From a checkpoint of a small transformer trained on Wikipedia: 4 heads of 32.
Each number is 500 + 50 x the weight over its row's rms, rounded and kept within 0 to 999. Layers, rows and columns count from 0. Numbers have three digits each. The size before them is the row's rms in percent of the matrix's.

# layer 6 attention value, 128x128, rms 0.0923, rows 36-127, columns 64-95
099:605478525550520500565454469474467434511498490539462508492475609495392530490573463563484448385439
106:514504486477509564497494573476552423547557554514476561426440439572436514440547481544456576485529
104:556411494577493518502430524485498597476425564449508449465379580479509526530453529479515514485481
103:525512424530586478456477489513570549470477620520492436484486485533469597400462479482408516559483
101:573453465465494515480498423532389593499544421521507409412423513507475501505447591548555542591573
096:570454542432481481476394473529406470599482541431481507552518632509425539517483466527520515430489
101:591525524438468463475502527523567437496533535551505555438526501606503627511581415593539489454506
100:541556532631441582482491424459497362400521491567528523469468346532473477381480447493511522578473
098:527474465408529624440411516551466591375438518527495423568489466511427546452533489468531493491458
093:405456474494465524453498479477449456488456519369484561492544504537477475527516422444532474433455
097:470576476537564529423524453474364560383425531473480414518556480455509492514398536487554496448512
104:493491408430511443542561455522496581521536503475475577492432437484540476551509457426496442518458
091:429545458449494460556519600537500488432458544449547494532476530451530483603413530416479439446488
099:412419474438408554519542558536536567524469542559489519581516471544508459603494535489432534518503
093:540626559489352513463539556506484421464475428497490574515461548444556445457481504578476509579573
089:478451461550548542474532466545555466561513535371473505506590460542453504491567468540542563470567
091:520550412530564514412490510480556601559458371454438589457573514504457435505515436485516497554472
104:589518505510498538476491495511443433411554489503459487491533462466574437456465551485350540487504
092:506370463504653499619463475491485579536506537479500452536414488534464536601542501412506486455537
101:601413489501523428395437433500430519459517469545448577450535449526458486467518533449478480511582
101:485436464424535450573556482527517552406561512448498484456461323493617513385461506453473491423403
103:525533558491644501471512396451511481486453513524508486530432474401487509465493439480449582411537
102:504472430493594522423486518488544505555504505594483431457512541541506600550428475453567493434551
094:418566513506526489486492427434434321477498576554527567582484529448525509530503532407568496552456
099:463525577450418490479491541516503477466598511631531499491491527462474586501528542539523514481534
095:578433514495526500508474397464521459426469507481496463499475456442535489430545468433501390528479
096:483520447489544519513576424512436560504448446468507403472423577444451445533477492510435467395511
097:562431458430513491412472475526538475422601462504508435487528588583570498503587514593536495510478
090:490435486474474447507524534523542494455418488527453451494519587514503502497528559448422506412487
095:560406507512412504521512518483564483578412495554523506474459516393518529407471528408587534526455
092:530484532521474525518583536447516514531527498550483466457614602445475551440528547414457555536457
115:517549487460570426497505505510568551591515513555484480555499475512504490440553476537550448528527
092:548402489538519476504454566528500516521488453448530460493458428422474598612491441505488569450487
102:570493571491588444496482515603483512454515566441490476430530549507479513405543555464513501422497
112:448509522420458493453489458494431460409515418578495553442461468446510474508521466423568524506468
087:446443544565585473500544449470562555538514447450495486609541402509574477632529527536464491476583
108:517399544558574392526512481511542461602430427561502454523505411437514528473487538410550532514489
103:449565416495541599521540553455437534557520454370531474630584566520478561499458452582385476500475
093:528524580428452450530420457545476417442535509492487531511471501483464517405405470464507522637503
103:557454540529542505550524481493483552500474462445514501506468432428492536486567553513482554452479
096:568436485441529532553407360555438536461499487497488432401542453479543452586528504532526513489418
100:360516454541503583546541455453491555595484425488561518457547457472470419550522499524421477492568
091:497453555416507481499461513561515481524504569454444443573445554578437536489503503557384562479489
091:563440463380425606515554448511419561480483446429543510583511486553524447485513431492588453535484
076:543460527466511534475505454541461461509516516470454460471519597552475501441508616462536544486532
106:496477491461501561530456579511434533474462487507512547402498371444527454476555470457525448419454
091:527508546445486470511453504550454543461529472488528567500444352526527444448564523448473440503451
093:438549583586589473463586537491424556526466392528527487561491441456492482516516460465538492426553
095:466464493510586501506473467506516544531505492500540495417542480455493539557541484485522463573618
090:397545393490452509534536492446515496603488476604518497476504478490504478530517377518516427548457
100:500486431525451509535624474436525541461365463511517538557530422512536514395433541518596424557355
110:493493533505536327497491422599476461611519380508513467519539480446454504535530484454567429455579
110:498540479462413537494501576517378443471491488472505477476451565476450518354457436446609491483423
104:504499516477520455448509606496520489560547457534504485555503502447478519490506399496592516463495
079:617472533425512476516407452548430511457552540511457465450526550466541530467494602489524548524579
089:558451590499587393450490403563529496460507537454470484556510582587503475494508636507487530460586
106:523547563541483545503579505503514467541565453545530483488527594401440540486510418467675483466561
081:522538613538536520472561585512508530415513487464470516577519464439416557442492526544446590440477
090:536493530464577455466433512593526394515495470460493494465534456491493442413471524495473470503469
098:454571511537577557452538510467464473520623533525507599534452471504480517470447460554542442548585
095:464460484513476447508515499465454496467514494444535502447519548482529427570491503511503474470629
121:474528456527537575596427438487514463458511481533494501437396550474502441587455519425636493471543
108:465563526492558570489529385510572473562457511555511516512584492579596505490533570460476471500492
102:488436596530380469442518505461387586426519455448500633483557478531560507537546503477490499434493
108:421488499495511464522553383470582519496511520533531601581541535523606503525561563474465463556589
107:466474442486479593459499435563631485486511586484484503478405534521473478524419463506537482527511
101:479506397501496512471452424539480465539522466505458489393397501433490536468591439407660475555386
095:562453503423501492546428403486563505612532559610514527495483448480545561526501554488439529500491
094:491541495436508505510480499488528615448523517531507558487558488616547541401505490532465538525483
103:457532531471588509469554488473487529512417495524532525507638458531476519470510500473468489600525
098:550593383446505470578488588500392470547465539611481500557520540553505518493463463548460526552561
105:406511522467546507502511531496521475499495422536486481480591539440460505456417523525456504433443
088:565505428564458414446429493524453507426487381504462571491455583396441452507525512561394537389412
100:433437553507489544569565485542502437421496483543500588496500591502460424614487492432540445450579
094:427479448503378519422467506565517584496523567496499509435479516530510520497452422583518513508410
095:573493615453511497592490545488546422539509503548519568579578483518530525538537543344423495473544
113:487480493491518534542446512517577444456506587589503510536516495458419442510494534492428527549533
077:574372497430431440504524530504377547431560531518459468520480522407495490570541453457398470484505
097:488478567544553501518472502450631599558465516486557532518489529539562414430485558545455474440505
093:502435492448455430426567503504527631472617512516446514473567536554608629512552493505430467468500
092:459463481451509575539467558528422469511466561517488520496488510501412476524491495484625467493484
103:500395481518603610496450484497418514558503406470521525594527439458488463595509518600456465487534
108:568423522391483477483385499500414572517536531477482461518529463484554494481541621485482460510450
088:425563555543489454502520471517543458450530449417529519430490439528512612419441505471443563445430
123:459527463542486554484486378513619505490552568480507419463461457638541542501485555501561523582536
096:551410467415475470506470464540480608483464510479499453410436444495470491551482453468504378527470
090:518562481510541477449496510452476498497523516563467467518572430436526480454440506539442601489501
093:454524515458537461489552572421495433627459433553521531512461555462403539476471471525546519459505
093:576417409384549465583494470494541507486507474571523525577494534427509440516423521536402518475547
104:463528486431588514494428475489470503610437468590555516543593520462506429386523561571467517578554
096:568482516497541582532578489527522473495417516471517536507472411494484488576467454519480454447472
110:503415543522410437518587485489440486520481470438516523504473474574450626555556428489490438453440
# layer 6 attention output (transposed), 128x128, rms 0.0929, rows 36-127, columns 64-95
096:519535562499483482404557476539460500525508541462511523487491494409549504493476432455544520350572
102:527529434485420433587437527575506494464496456518577503553614556500540493545447411501558441421561
103:410583491421530464459559521518508571478529528559471481604524480549527487509536542528490438516508
094:491484527474426551491534435553467464497523430453473475452443498468435382543519439593495405519487
096:518497515490497487519530562625559572494472539501490492527513500468482477481474537454584473456491
092:476595482518497477542517585455553476384502527540387518523456490478525430489523489499543488481474
107:459563464455456520528483630467484543499462493404646555408521534472450443549486480466530480546496
095:490461480513571502587448434568414544501486508453519413506538539504377630563478462468550419497494
094:497524466605435428488574440463444577451529482479455498425437539474514486417383537553536480509513
093:588594504514538422542485427512481503513580528493477512548439480465480468531521569534561534502496
094:536483534484530404576507523521513357560616461534482494536534492455509456478482542436479429515480
106:533642485514513552575491452508528445495485485496390525570578453517514541527503482514448554475482
088:468489531483596476531400409429515506439565533451480531575425565505469501433577531554474428536507
094:491498440547590514484458403463456495520550506520493479506447523545531466480514524464548591568464
099:562439435496519555495508557485461507495462516516526522485536435582514476525426542423491585518420
085:547526449557428489482458515415531515426573479525548478545340497480456487532421536535508510440565
090:534548481564452526554611561389462483514464581589460513533557436516475553546437448454476551502430
097:456579451436411418518482509598525496547415538573612471543455456486477521451578473399466500517528
095:468575541457445503460531462539588517533576526506446541552486538455503479478545529546500478461499
101:524535480529367556564543513446590545544478508560521437565529488473445468475575486502474494542530
103:517553572382467491506570481543398522566471412475465544544510507387436459521494532493516506462538
094:519574468497334428472430573542451506570466523497438408559507428502561485522509506442560482496441
098:503588538492437425544470505498464542422552510441504489482474546507482439553494450556466493535515
086:494377558379513473482466536541477455606512545483496558423469482528589499529590473499412547548473
095:495521436459523469524444477547453578512438546388405457510430525473476542468532436511551463563403
091:408494583466468462446511511489451494586483561497509490432532505496453520495518530456482528475397
096:550531586598490541490443408484575445467541541503483468592509504460548547471456560518457484498518
096:452550491521521488427511543456529541504467520501514502538369488486411490495413530516387520422537
085:479493406510550510536528420491483433563531545455476495434498516501567455523403521516490460602481
092:467551575457549507560514515469529491527578548494553532527489532507371525493481475540440507482542
085:432495477499513371476411481600470426504473480496625497407536503524530422565429582499503613538529
108:458494511430411524436455532488442464469584525511467501524477523526516451472475522504470545540564
089:501525512388472510563571553485529524501483406494530410547542522577462498523462515581471550480564
106:479499481419488521506505518373515534491585523560556562617490475486518585518600454453449547564454
107:533497562605562508531499500531527476499527482465447552444469503514495460419507445625550369487586
092:463532465463480491486516500581484465608443440495531451390556571492490544495431498529520549465507
101:478535518458454536504563563560528521539533479478476491521456612543522526535467469546426610508571
094:555438484479372410504462508524481527427437532526549465504561444518434510494456555422502566507464
090:503500496571458604513505607406541460483565498557510563553506517515481484515638535529523412446487
097:502525583405522468506531549475582586548495418539510445508525508528490516541462423413424635487538
089:432528541568487506448528551474521526475464500564441529496560493578501490390548486499499495450594
097:501495572447479411476448429511531460572419540491467500450569470533465484434398458458574524477485
085:514523475562468525539501509364537438497451439496509539527482528460587519525537550429528455561441
087:462590523560472467408477522457541470452469454517441483428575471505453473493524532524492534364480
079:463493419575500470471534556542447539487456476540580587483409467447524568465557513558459530525512
101:513569594457537472517495441380603551531601526516476506588565492509449539466540400418509595518517
086:503490603483495501543525441346651485518512495525403527534545512498499514469538436524519484519517
085:536520496433539552458462496561504439483578501507436405445543554517545513582484489572450574522488
088:480499584463355558505424490518437498472574463506515524571543512598460535438551501537492537484511
097:538476581514510469460431442547532491424472564468376454517507500561511402496453533445489525497505
093:527589594575468525499418531559490587428559525491508435418456563489481511591499479450454547497550
104:523451482472481577446548537453510477461474475485416504566374513577592486462467516605461443580530
114:548489555570543519519454466439589521383526542507415529559484405503506438525574518524430445548479
094:519556461429546545525531565525478469486573491441551487535448545492448478451489557569466515488547
084:451516421534538538493562593490459496541533510576596590537440482501469559475567475539464502465521
099:475503398471458539493545568491411487544507457517585545475419519455553601503517496550487472541472
103:430471570502551505520433466509529419481570481486578470442511499488399451489500517606472468523491
082:487466534493492493612480505506517509518548442500621487431517531434515535532496514529524495543551
088:498446527525365508525559495458495559479544562542458608559442507527522540442540510453478454567594
091:524484535556403493526438501541556528449449408488501517496537531464486482545589527515538507479449
096:490476477484521542573437526518549516584451420524506509518459561573509573470405470457563581555454
129:463530502505516531603438536464384493476491373489471496537504459489453541555483468456528614476579
109:523516533465388424506440505457441501503514460477510512538480536479534551494503544531561547469547
106:372513389411514496494436522474593508543427491520507495418447504553536569581506536479492504511528
109:570524595466437478447469540493466552545454405508469516434436526533509529538482514442502548472540
106:523460562477563482587535551459391471431490474514435420527530515549542511484458472488601577528491
096:529448571546486467523576452470524518496574464425443517487586396505536506507403498568482532477474
102:572534508468491539575540490451476501497510571514576432523543490452498454519553511475537532620510
093:482481543478540541472414565407464532581569616614447531492452447464517430474495569543539416558449
106:507449489468440532475459476420390545591479545515467473543493572484502519532538486625539518515440
094:550550543491545511466447493524535608578561490468587557513502457428432468464543488461489525491546
105:584472399556500500566543523436456466561418655568518541494589483482516468453518489565543498509511
090:509537495519589502494565555538501390415432557531433562519594434547531448548547525453465518483586
102:521442496494493557629454509415464435547425540542521473492515511534441587574464476464492611532554
100:500473500492607499480567489577516506431577494473469510449513520497518478437533480563528462542443
097:501512504476495461446500473439459473594500545547620473452469513465494500599556516485412529453501
115:567463503495547577556615488471423465496456582567532405501572556520460516535582459521486548528580
078:491539480461524521536472458593600438504343495534515539495589480546526471508426479503497505499560
103:561496530507549516502522482440352496510568520517525418511408521494519582457470410510542506583451
097:469532492468507500447556524551577476491536553515513555390456465532558490503444536459478384447513
091:578368510531476497581528458444515487474505555521502397498521479546432593493511438508430545546480
104:566553506500477473540554419531429443573413493532555479602535509464486553506468462427451542504524
112:461591555579480465496479494475484499503483444518497470476479458468529510484472433452484516474480
096:458496411482487451432468561445583546525520500482498505405467513492551444480531563551570433528445
124:442510630551496522517494524444412511504561441484402499517470481457487466486455515459573450482469
101:443567489511577546563479500490426513477504413504494437535524507450544523531432386548528558551488
096:465507482500486443427547501586543542500482497435485550437501546471499498513596528519548459441525
094:567488421485521485498532508551583542447546514524571531487516519460540421524565591512480517484452
097:517562577485460452543515489522486503556440508552623538445526501434538463556511459439536490506504
111:579459603515449485466514467490410493583490515515536494528484541412484493519537480531538478536376
106:450541406430437485570403462519528505444474429509561454576594484521515510482492529461482583497605
112:499478418465493520518453435438597489602534563481553538478506462505553482487410556503454434540491
# layer 6 attention query, 128x128, rms 0.124, rows 64-127, columns 64-95
118:544522496519566521554486561504379566465507532472415490436515495412456547488462497423603545524523
072:535537559451497578404512531520462444435433512440526541416505479500567492488508402328550478567487
075:488514566417496544480532560519464507408398408398477507360534448463585561507553466466527474591472
106:418489541469421521487520432495548455514426486576543562514518505533596504531486484521436489431473
079:505412543489484495498547477533552506522450458471553558381481466562559531517582498490505503605477
100:480408501496430464543473408517524448512429526595532537412438503606608506512520507552415502437561
091:474442520460512451543497426517506411512460518547507533412475523650557520480485532537416510475487
076:491473512578548440482480494486513426499481517552539467595461519487499474402455537456485507435485
095:531521462485533497493488561543514531467539495428480483534547447411465498558527553430584512499548
077:510423516480402505489495445484588489496508472516540539408541475515542488565474409495459517542471
099:584413516494382520465563492419508563528560492505539487518518517542515507516437435510489482456432
095:417459532507459562506518408427480504511517508533514495503478519604523567494526506568487515537421
100:552517440559549505537429582462457492503459519524461494496506460533470455436371463419521505506491
085:475449529467579519546453517486562422524479499574531503425513493496527515431467510462508571479524
119:528550445504513493514523493549480534418505483491425604429550451425472559547561522550508540430494
085:544511503451489445491537381564458553492473524525498429507453514428421547505549503526473586513501
096:502496503391467467527529414541459508550583565525589437491480490493551610468600548500496515555489
087:554561455480436486454579525527491532409505498440411505567528567368515452517541537497502475532461
077:467516477503495509550564553450507437538564564466561572439464458595556524476480538481502537429507
090:570551425567505511503534571516445531466540514472417609414485462430514503539475516584440573426515
101:470496464472524503547486454455508458551551584511623464508418459604526508473548518530490481555526
073:501579470491551466516565535570498550505486495472437556463527501440450544543555472483416427513513
089:438517480562416476497556546530513510445463490506450516539537581464442548517518534498431623349476
094:509511474533461489451427535466427397456478492527460547528516523568489473510465589547438567409532
088:549531535625547524503443499487462503443521491393428512373493474555473584487502572558565562539508
082:456480485397490436518465565487581440451406546502531555480460458531513419511519501567531451537491
102:426525522490593402511472524487541520490556508439506480526410500537481463555454395526523470514556
100:494543532477572556419458410556454526513601567538496518495548564503476449540563529488491537472557
087:487512460411452463477473517460625469475423560569499471486560478499529398478446449502532439542437
081:507438479561527542547546528453537478483520524452544494563452443479495399465463558491549525435485
093:506457540416492417474415499497552466484398533598490478507451525538493404570510465496471475515500
097:489499425466474505589503458506519484488418542560540411580439499557492423522602528488493426491434
091:485520384522474493537458402588492489467574506515490491590500528530538511462375612472530507397463
085:595509562621501517455559455483465536536427532533474506519405522593442469519484525426430566536515
087:462405453441520464560551457529513517576526597534487443463469582571487550490374545389503504474425
088:500504380482455521512520462508421610431528500478356578487410492481462471561499477517468471574496
075:496610547547502560537481480460462468518512428459445480490550481481561608538539483520462497464581
099:405447518409483490521423522490485469581560546557583434512475584609622513509439575445461573456463
096:518579442538586498516539466537487504456408418504492615493584446414457583543534408462478440534552
080:439600518517503511539561527411488452515501513493507514390501539516569569458398542407482534410550
091:493513399420478427561520456545409469509555576515524544489556598517517482474518478442508491478447
085:448587484471519557553570514461411456500489513493472519563551574460510529440509513475491456433500
081:526348517454469490501456491503505489477541606505586519487487484533486428510574564525572539549395
075:401506470510504445469533347523466581516430442527529494589454468531482444458517421455532482589535
083:546471484538519513493459575528554480448501490414521564405484419492464500509561539568532495530430
086:560402569496609487496539413427468556495513507493580480508450516539469511448568522481537565581517
072:539509570559489492447469622530502391411566502418527553450537488545508491522529600488499465531390
082:537504484431475528542460532440484445441597545499549543531457499481458525423504492484570583534489
082:495452466411533513548501498492447502532516520540568514476527519570492449472514506487539540510479
080:452507529516569457588560447484376502533456473576459511563503545492461456490490427542403489527594
092:506559510494503515416519621515591458496433482554530570520566443562454433538530574499485499503461
089:524493513441429532499468502458483541530572506588494437578422560475409552475516462518517604547532
086:454462475432531507500508499470492475524494522500587635491536439529528408468490524495468533566486
094:456483471480535505459548474541523501533441461513484532579539508421478531548479485553389462542600
104:527492448507540500653492490521375489489521481464411513425432546473557511480443466440502435540517
099:406505479453429447409524459519531435498484475499433426468515517496487550511486469605508525469541
112:429556458477552546462544493538508427502493538463538557524519420491518503509458441598466541530492
115:510591414465519536535501540552483441437525546457501539443513497406595506456407463500566483547437
126:454473604550505429420459500414574447406387443517561532481463457569491436443499554520538432481455
107:577508433437535550508447497522406578598627561543483482542533524455534516495487444470421567525552
114:515477552529502442463385433408481499542590490483513499482423513514566497446408509508525458524515
110:683447525567489457382520448456446530507419393574482533530539534464500554522612558518425573492433
130:548514409446507557552518504539404544594582509506486519528527513427524560517479415463437553504576
106:557500546534599456523483484507394544486575517399470482534498505543571461491446519403502502482492
# layer 6 attention key, 128x128, rms 0.123, rows 64-127, columns 64-95
102:478429471462504514568641510518522533618445425586568471520539461499491509468530455445498462522549
090:602478410469497444474480497466487533470488462641442419529518537514530432492474460509546500435484
086:433534461510548454474457579543535558534473569518472463484497589431547416496468493511570461489513
108:500603585558477513502435498496497398407598523407494530584450509492449501516452531552494537543499
096:384612583586472514439455508472471471467555568469487546547464492420468478424416516574504525528484
101:463514558583460490500472469466535423426512529436479577473485442448449565505436513530459553511489
095:509508587550467486501451462432505471454590554373517548506482475504450527533404493549444524434508
085:620424433457493521599524511510499478520447580540519430473518492549598461543463447470431449470465
093:410554465505554514436472569594493534520475440555492460511507580507410480380593502501558428549505
089:505556548509478651478499523439409488422543485417505533440511464453454572519491596494453571447513
109:563453495502398565477519546414402579456544536386464531503436452518531589482449605455384565478434
084:515484473492432437479498458448502485521522551462485507588471468417538464530452453454494536566443
093:557417446513397550483474504471426633504477530478480459514406522571533516555437549387469484493459
094:499437473482398436465469381466539500529480556505519475611409483544586466553401486503495549555541
103:487537593535526480558497436603527503522515542497532517510385561532500588426513481552527526453518
101:568439572485478525407459539543447478452466510440572496537456507537417572426496565520510500487372
079:502562555479615465545508492509539400433529607506500528537635407503401514510488489584503515494463
095:491538558503529543537545568553445495451486402495481421525481559505427566471553522462454460475478
079:547480486494524471538498484558538496557508615444550507566531464490466447481513484522491548531503
091:548479499481516549483514528576416529489443495464504480479412522538565534471652503498429519465466
076:483496535526625420508554475553561525552503529525475480585610520498487402495494491522467531523545
103:498479551528531523457535486654460515503490441505472436536424531531450546488550533468479486496574
076:502497498465371579519449520526454473507460541498666604415452500532481512434541501458514519508479
106:595557415472477491480454520403466481542517541522481547511505513490545426492563440562544498505470
087:436475470465561383451518519574587485517442430520471463488486513578535518510454425522463494459503
081:517498433443586497499522572468503539506484509472439412483501574436507424496570499558545419464535
109:467504509448478473535519541400462560422462478470539502383559486512502487529562553483581438456531
101:492576552545496545442474513547496411492571473519492607464513449546546551520498474439445490540561
090:529492487519599520527526522411476575493528444484444426495519564438472511546568528547542469475505
080:454452511399490528499507535477477590571465566479577557475494478560553433461528516458425477501520
096:529520460488539510483482572366486486507546453491416466491511547425525436547530499548553498501520
105:541444461488525540531546500510491564530474528487469467537530532499394404500558509475509512504502
084:623515520439611478568447474389494607552507590505484497454411460567561490492520490526511408542573
078:487514505471522497496522532540496474527510481568503441590476492482448484539461490529528512484500
077:491590555566468372451523499521589411399507472492501450470541530463432482523530548548503561499582
079:560452456452508571474434459517555460544564498533493467531488457557597460495458472651451408483468
058:456485482624506453435591552500522592530498433500518523506546441480457537432531440511509560459495
097:528595487577523436448524379535517526456535444455450458516504468472450491505512557562529467541554
101:410376560511530516563448579446461519552463502581525510407516492481475467427546493464560548471456
082:498513523500486485430525418557496458481567447465460493529464494435477538529527436569504463506492
099:494481442491486514455436438460517583547595533442511464493430449553536534474492536615421440563567
077:544578399535466528538485416542557565456566492547441505481485443413516499533496475551529447619586
084:488502440461537499487419465409520512589616566489524454540497491503500447500456640572401523541582
083:451451478404544471467447615486458405548457457554523484416509537467470520379554489438541619456468
077:515460530557558531525479470428496457550521605467500512493484507564520432529478519480521464454445
084:419435549549544474441556508408523463523539537423598524597477539542523504604468529454459449530463
083:526500456555466550443471416542538548492582542405524483531447475521500503542527528508469510574536
072:514477436517491474500518486361518489523543532458578505533491485525537483613433474444453458504446
069:553515493582533516466466449423519465536625540462525466512409517506504471526475532553432518529538
099:531533519563509535508512529598477457451460461432439446515493500492388560493642476472521449511416
090:493392443489440581501436436439493488525487582454586529495463471560563468535426469409489522512458
077:495490446542584562457513466465514523509553502486622482463515462503467548575488506506445536566502
089:473493447575546513486515487465507521522522567484567428518522481499471539566595474403529432487371
104:429545527530511508439504534599448478493477515512472505508546524481467554400580422515512445472450
114:482538534528449442548510514568520499444502450473421465542494521450435509544581475486442369422438
081:560547547438473490553461568526494422486493458586411516469471564490513468414463484552519535516576
106:436504425476507491469524519497479486503487575498512579503515504572568531458524459529577469535469
111:467500510444446485541457521530521403518510557543505565590536486560601435501485487518492333475481
111:472435498523515533475441534429476516496476482460496535448530501521502416474521569443566620487445
098:542585572492498464506523456499482519488537515543529494572490493499554582479500455610406425522563
109:536554614481475462511433520386431548494575453492453538511469538473599474399488495488518629461499
108:520505586416497534531520442466445468526471405604550515575529430401530551503578576482429544490490
121:436566519512514472526569461551504479487495539548544491582503509489461581535518442530463370495492
105:525519565445383418521513489434578549473486484458425518455457500494573507478470502544392448480523
# layer 6 MLP gate, 320x128, rms 0.119, rows 0-32, columns 64-95
101:574632538459558433481528417427514524455507534491529484497521573489489557453536525447553553632520
104:508529607475551446564406546400465499510476466530502467378437481597477567541475553537529458455493
110:466444469592502526521546476474520457448508461495546405404522465498504522476440416498539399464434
108:483520511532477522512598461512518504389435427503532559529412411543540547521472414448387495451544
099:609587532442543545515486520524530447536458433469475530571497450459527445465462563377453556451447
099:533446532453577535462439506583518576499550515418565437448528485589450424565489535567441456512543
090:423404525518446432580478482388527502518528551531504510587492605528572484456506562476486484447403
105:490474561492519462579488551382510548450441512430473574434478510565496541442486485553475445509518
094:475428518524495490516561528586480509434571569505522587502557450480399490563495484491570464569446
105:507530570429498515603381436529500495521490465500519522425488459491451550500594522530498492546538
103:431478539482534475557486549472472526519460536463470524548414540470484521468582430612467461598590
113:528524459521442550554516528474536597549500503460516483552497421494534477581522529510510502517366
092:516540513443498495473562489423472481572522558518520608544509470558510585480474530536507461569520
101:454440484554534457461575418485456523533506490511542536542501510511542495584466492516591544557483
092:395441473479502513429440380542492528474492538413488475459490572470492449473441512598432458510436
099:552493528564516568518502516467485569457514531475537473458371482466530504462603497529504557464468
107:445521494510531515462497429414494460491447498488500467562487512503457565499464527558482539478413
103:474393454452421378508460454435546505582533472473479479478540475494403464528569578574577509474530
100:545526583552503481630590400495499463489504472507536519604527473522480521515490538327509475488567
105:517478547451481494502472569519478473520551498460525578522561478510525585422537466502543500548548
095:444385545527529525569543483514453484439446421469546434566482497485552445479514429462524467434424
090:481470509457604572516406566505444482432580545475492431432521597455488558437522586563528444511537
106:499614510479561479513496546557518539463446515472517396424499563569432558483424517466576479446577
102:504548470533484544515568493554501482547589518531610463416625501455524440544517600462520570509498
100:579526374592487465484500495490514504524652505530542507461514496479477544432498493447548523496534
099:502495479489508437593526542372616447490506473531531471536520555555463547512453585413551573552520
092:564521566528476523559527529463470537439573487545538421529465455452467582592600518563533543403509
102:454576553496537501540512535457547488498471470540508544561479496437625429514486548443544504491418
101:510587467538493516439508463433485486585556499499428509493540498516502578449432500480485502556542
102:461522488549437523557513538436457507531360540498680478453515502499538538561528408453516590533459
097:457509511486513460549481473489422467507446530495530502528467484589527511537451482578457455469641
095:510531435604539460572494460415551521462560556533463478553436524545526459482428452522539478545416
103:460459552548468493530456477513490386505508492479526440526438671485485431469393527509481499468474
# layer 6 MLP up, 320x128, rms 0.112, rows 0-32, columns 64-95
101:508523504579565469530470461526581580429550563465628458444538558524511400459546518483558447516473
099:512450441530481471502478575487545530444514479405535525554536470490448506481480480485473569556524
103:506543582472427491377472495570557529521521494476607563578505588522527506536523457398461524437534
112:584489512528446495505543561526546507499579515498462398494560494392496350501502442486511468515417
102:566483494527469561583434493506470524468548473521462477488496485509552447460553467443476606551447
095:475516522470566519449440536524431523484480462414541455413512540553410405623492541579436537516550
088:503431519523479436551523512432520459492553485481510492585565568546609527492447528507493464480483
099:523529458458417495600593469427503547624381535500502476491609352520446548517523557462580554505491
095:547474542521517505532463543507511487433625474488540509533579485461426429546502575545432632452445
103:442465627521522523606391462495608498560456584470513515440407482585531473495482466439467500448480
104:441486546462498582533447421495465447477478530438497569538416466485517469432481508583539499509541
105:553445526500551410572538401475461428412492544490503483505473641474549430487507510443474445467463
101:420504481553467509504472464488544534477552416440515547439490567479525572574519492441429567518494
104:515520593425595562500515482606468509523527538642491462514482505473540524531530514584524418517561
098:519469463485533585451573520499536440486433466477555494463493443519470479423555482554573428493549
106:499437505536507446627491491524553437452470476577485476553520469534451476479492531400453392536516
106:465516497545533552548454502451612563495445516370447566515494520492476579510468506461425436464463
103:553510500489513549488494608524496560353457576548473599475443542542575538418515536553517476506526
104:472540548574548482516516433551566463556512436539495422580475506470475532440459571428443541473515
100:411433574409510520479491505381536497500464464545428609486507492492385419552440574486381508508518
093:538570463596500499463457490490447393526621540546464489437547455495485459518469501430508419547529
092:409492550444542531491417565605550517465546536533425456461537498512463435469592462520512398551515
099:501465603582492452559507545532433525435528615470563461486479475502476472488409608482482555470437
093:590455477490531531505447488485431500472492470510467545616469470471478581407544416596519480495581
094:478584534450478505506568616487419518350396451467499473585532483533505473458572551581485455524502
098:523431509508522432594550600469554511530521532525564429490527545564486476502538557454564546615503
097:458572504496461525491467545511466530554483478461531424498519472525472557447455423552517475571502
106:526607550465531382473504498418527517495511508554568423502530504465438448562499448436465515418546
099:622532475578520622557516494419533504572559540510521473560564468509474532541575508532495453548517
101:544496471512606437541552550485488627470557462434487439552580491499526478443558454464478457585590
099:509541572553579435576442493568514510486610577511438481471533548492445467549489469440564587520494
098:442363482475427598482610441576484545498483592505457527560564465467527531524527497454458482477474
106:510532413469522427400573607491468536509480561516478602409529445523424598493527569442520420476553
# layer 6 MLP down (transposed), 320x128, rms 0.11, rows 0-32, columns 64-95
104:490558578565512483493528478474510425474496476525518451542417618504553473362492530566435564553594
102:423494520505432509508566500496575490469560516515513501555533530500537509551566464440545580478560
101:514543463433422433505573550422588468452525409460472556435542453491511582451483473397575410527551
111:502423401483509454595440519418454472541581522497594493450521443557492503534556614575525475521376
103:493554444488570454453438469474486449500524491524508591402498450527539520457539530519473450459424
091:461498487536544542471448504493453501494496516539497470628544488493498519475490496539536493532555
096:495498493429523515498486494527469535508523598512326540520394463558464452460518536600502554513535
105:618542525443564513524471519457528451484575478516528462501566495400453563560501531510558440578522
095:487476525576549538497485525449439562497540484561436478566518507532548450560494488432476516558430
097:501475468553609587435571518596448503459545384500508501517510550457453467516455552563511517518523
104:565453528518470469476608527461535525423547490478481539438508523461464438557541543466455532431458
102:462492548530547434477559502596497478425554461438538423488420503558550570499490462560470484500491
100:509514571395483465539571497572495501493480448408537481527417506528439568509514500523508465484467
102:499444519514499504495558506523571548530565574514446501538469586497516566471396510429449474456576
100:467474550471502500455539459610501556567417568476488528430472541566461499529503441568499540494541
099:442492470507512503421509497557535527469524524435524450498537522518415586632540389508497569428566
100:502514458452545455588504502539548552534513480487454553565530557483567465462548429508435544505424
102:422479502465477564532544537456484556472384435478605556447478475532501497398477472468508455445529
105:480548523499412436415525541540480472560460533514468446490517527522565466510475546553434537503454
105:434572598411527547530487548460462436518428498496444564435485554478500517466528460430522457557520
092:506496588466422489507481512424368416508439538493330493468526479567432468468451511495498545511437
094:453485495606526463486483439521526454545482543549495457516495494464522450606523496443439512565433
097:493556511502574525460467515537465524558462484511494473489459481462515640487413530498559521414501
100:526534531464462504481517540470498554536431479505459553439555454472543503502586373523484503474505
097:519484511505485590515385437497465516494484592488472547526464388491522540440542536494513540432444
100:499550436470535444505462598498523586552489511463570472518481466440496538471497510495477513547508
095:566430503496465506479505490576494468492468537494516565512584565542454410461485480512446494443516
105:537557560491550484544436451433466451452509526496454504559561559421431498498443388517488493481580
099:530542461493512425475552475541510530445540398481472507541353521444544503505495482557521537526526
104:543508523451492454478490484479499491467575544578450591393552516515556521451487507433493482472491
104:503425464492447531479609524531465614491520571441465464491491442500510550435468493530516438556483
099:427472498442483507449528542383517567560406513447446541534430562601490471511471471547511575525496
099:456448425506522540496485483439502602438386557534519474442555505561523501538453531477518480522443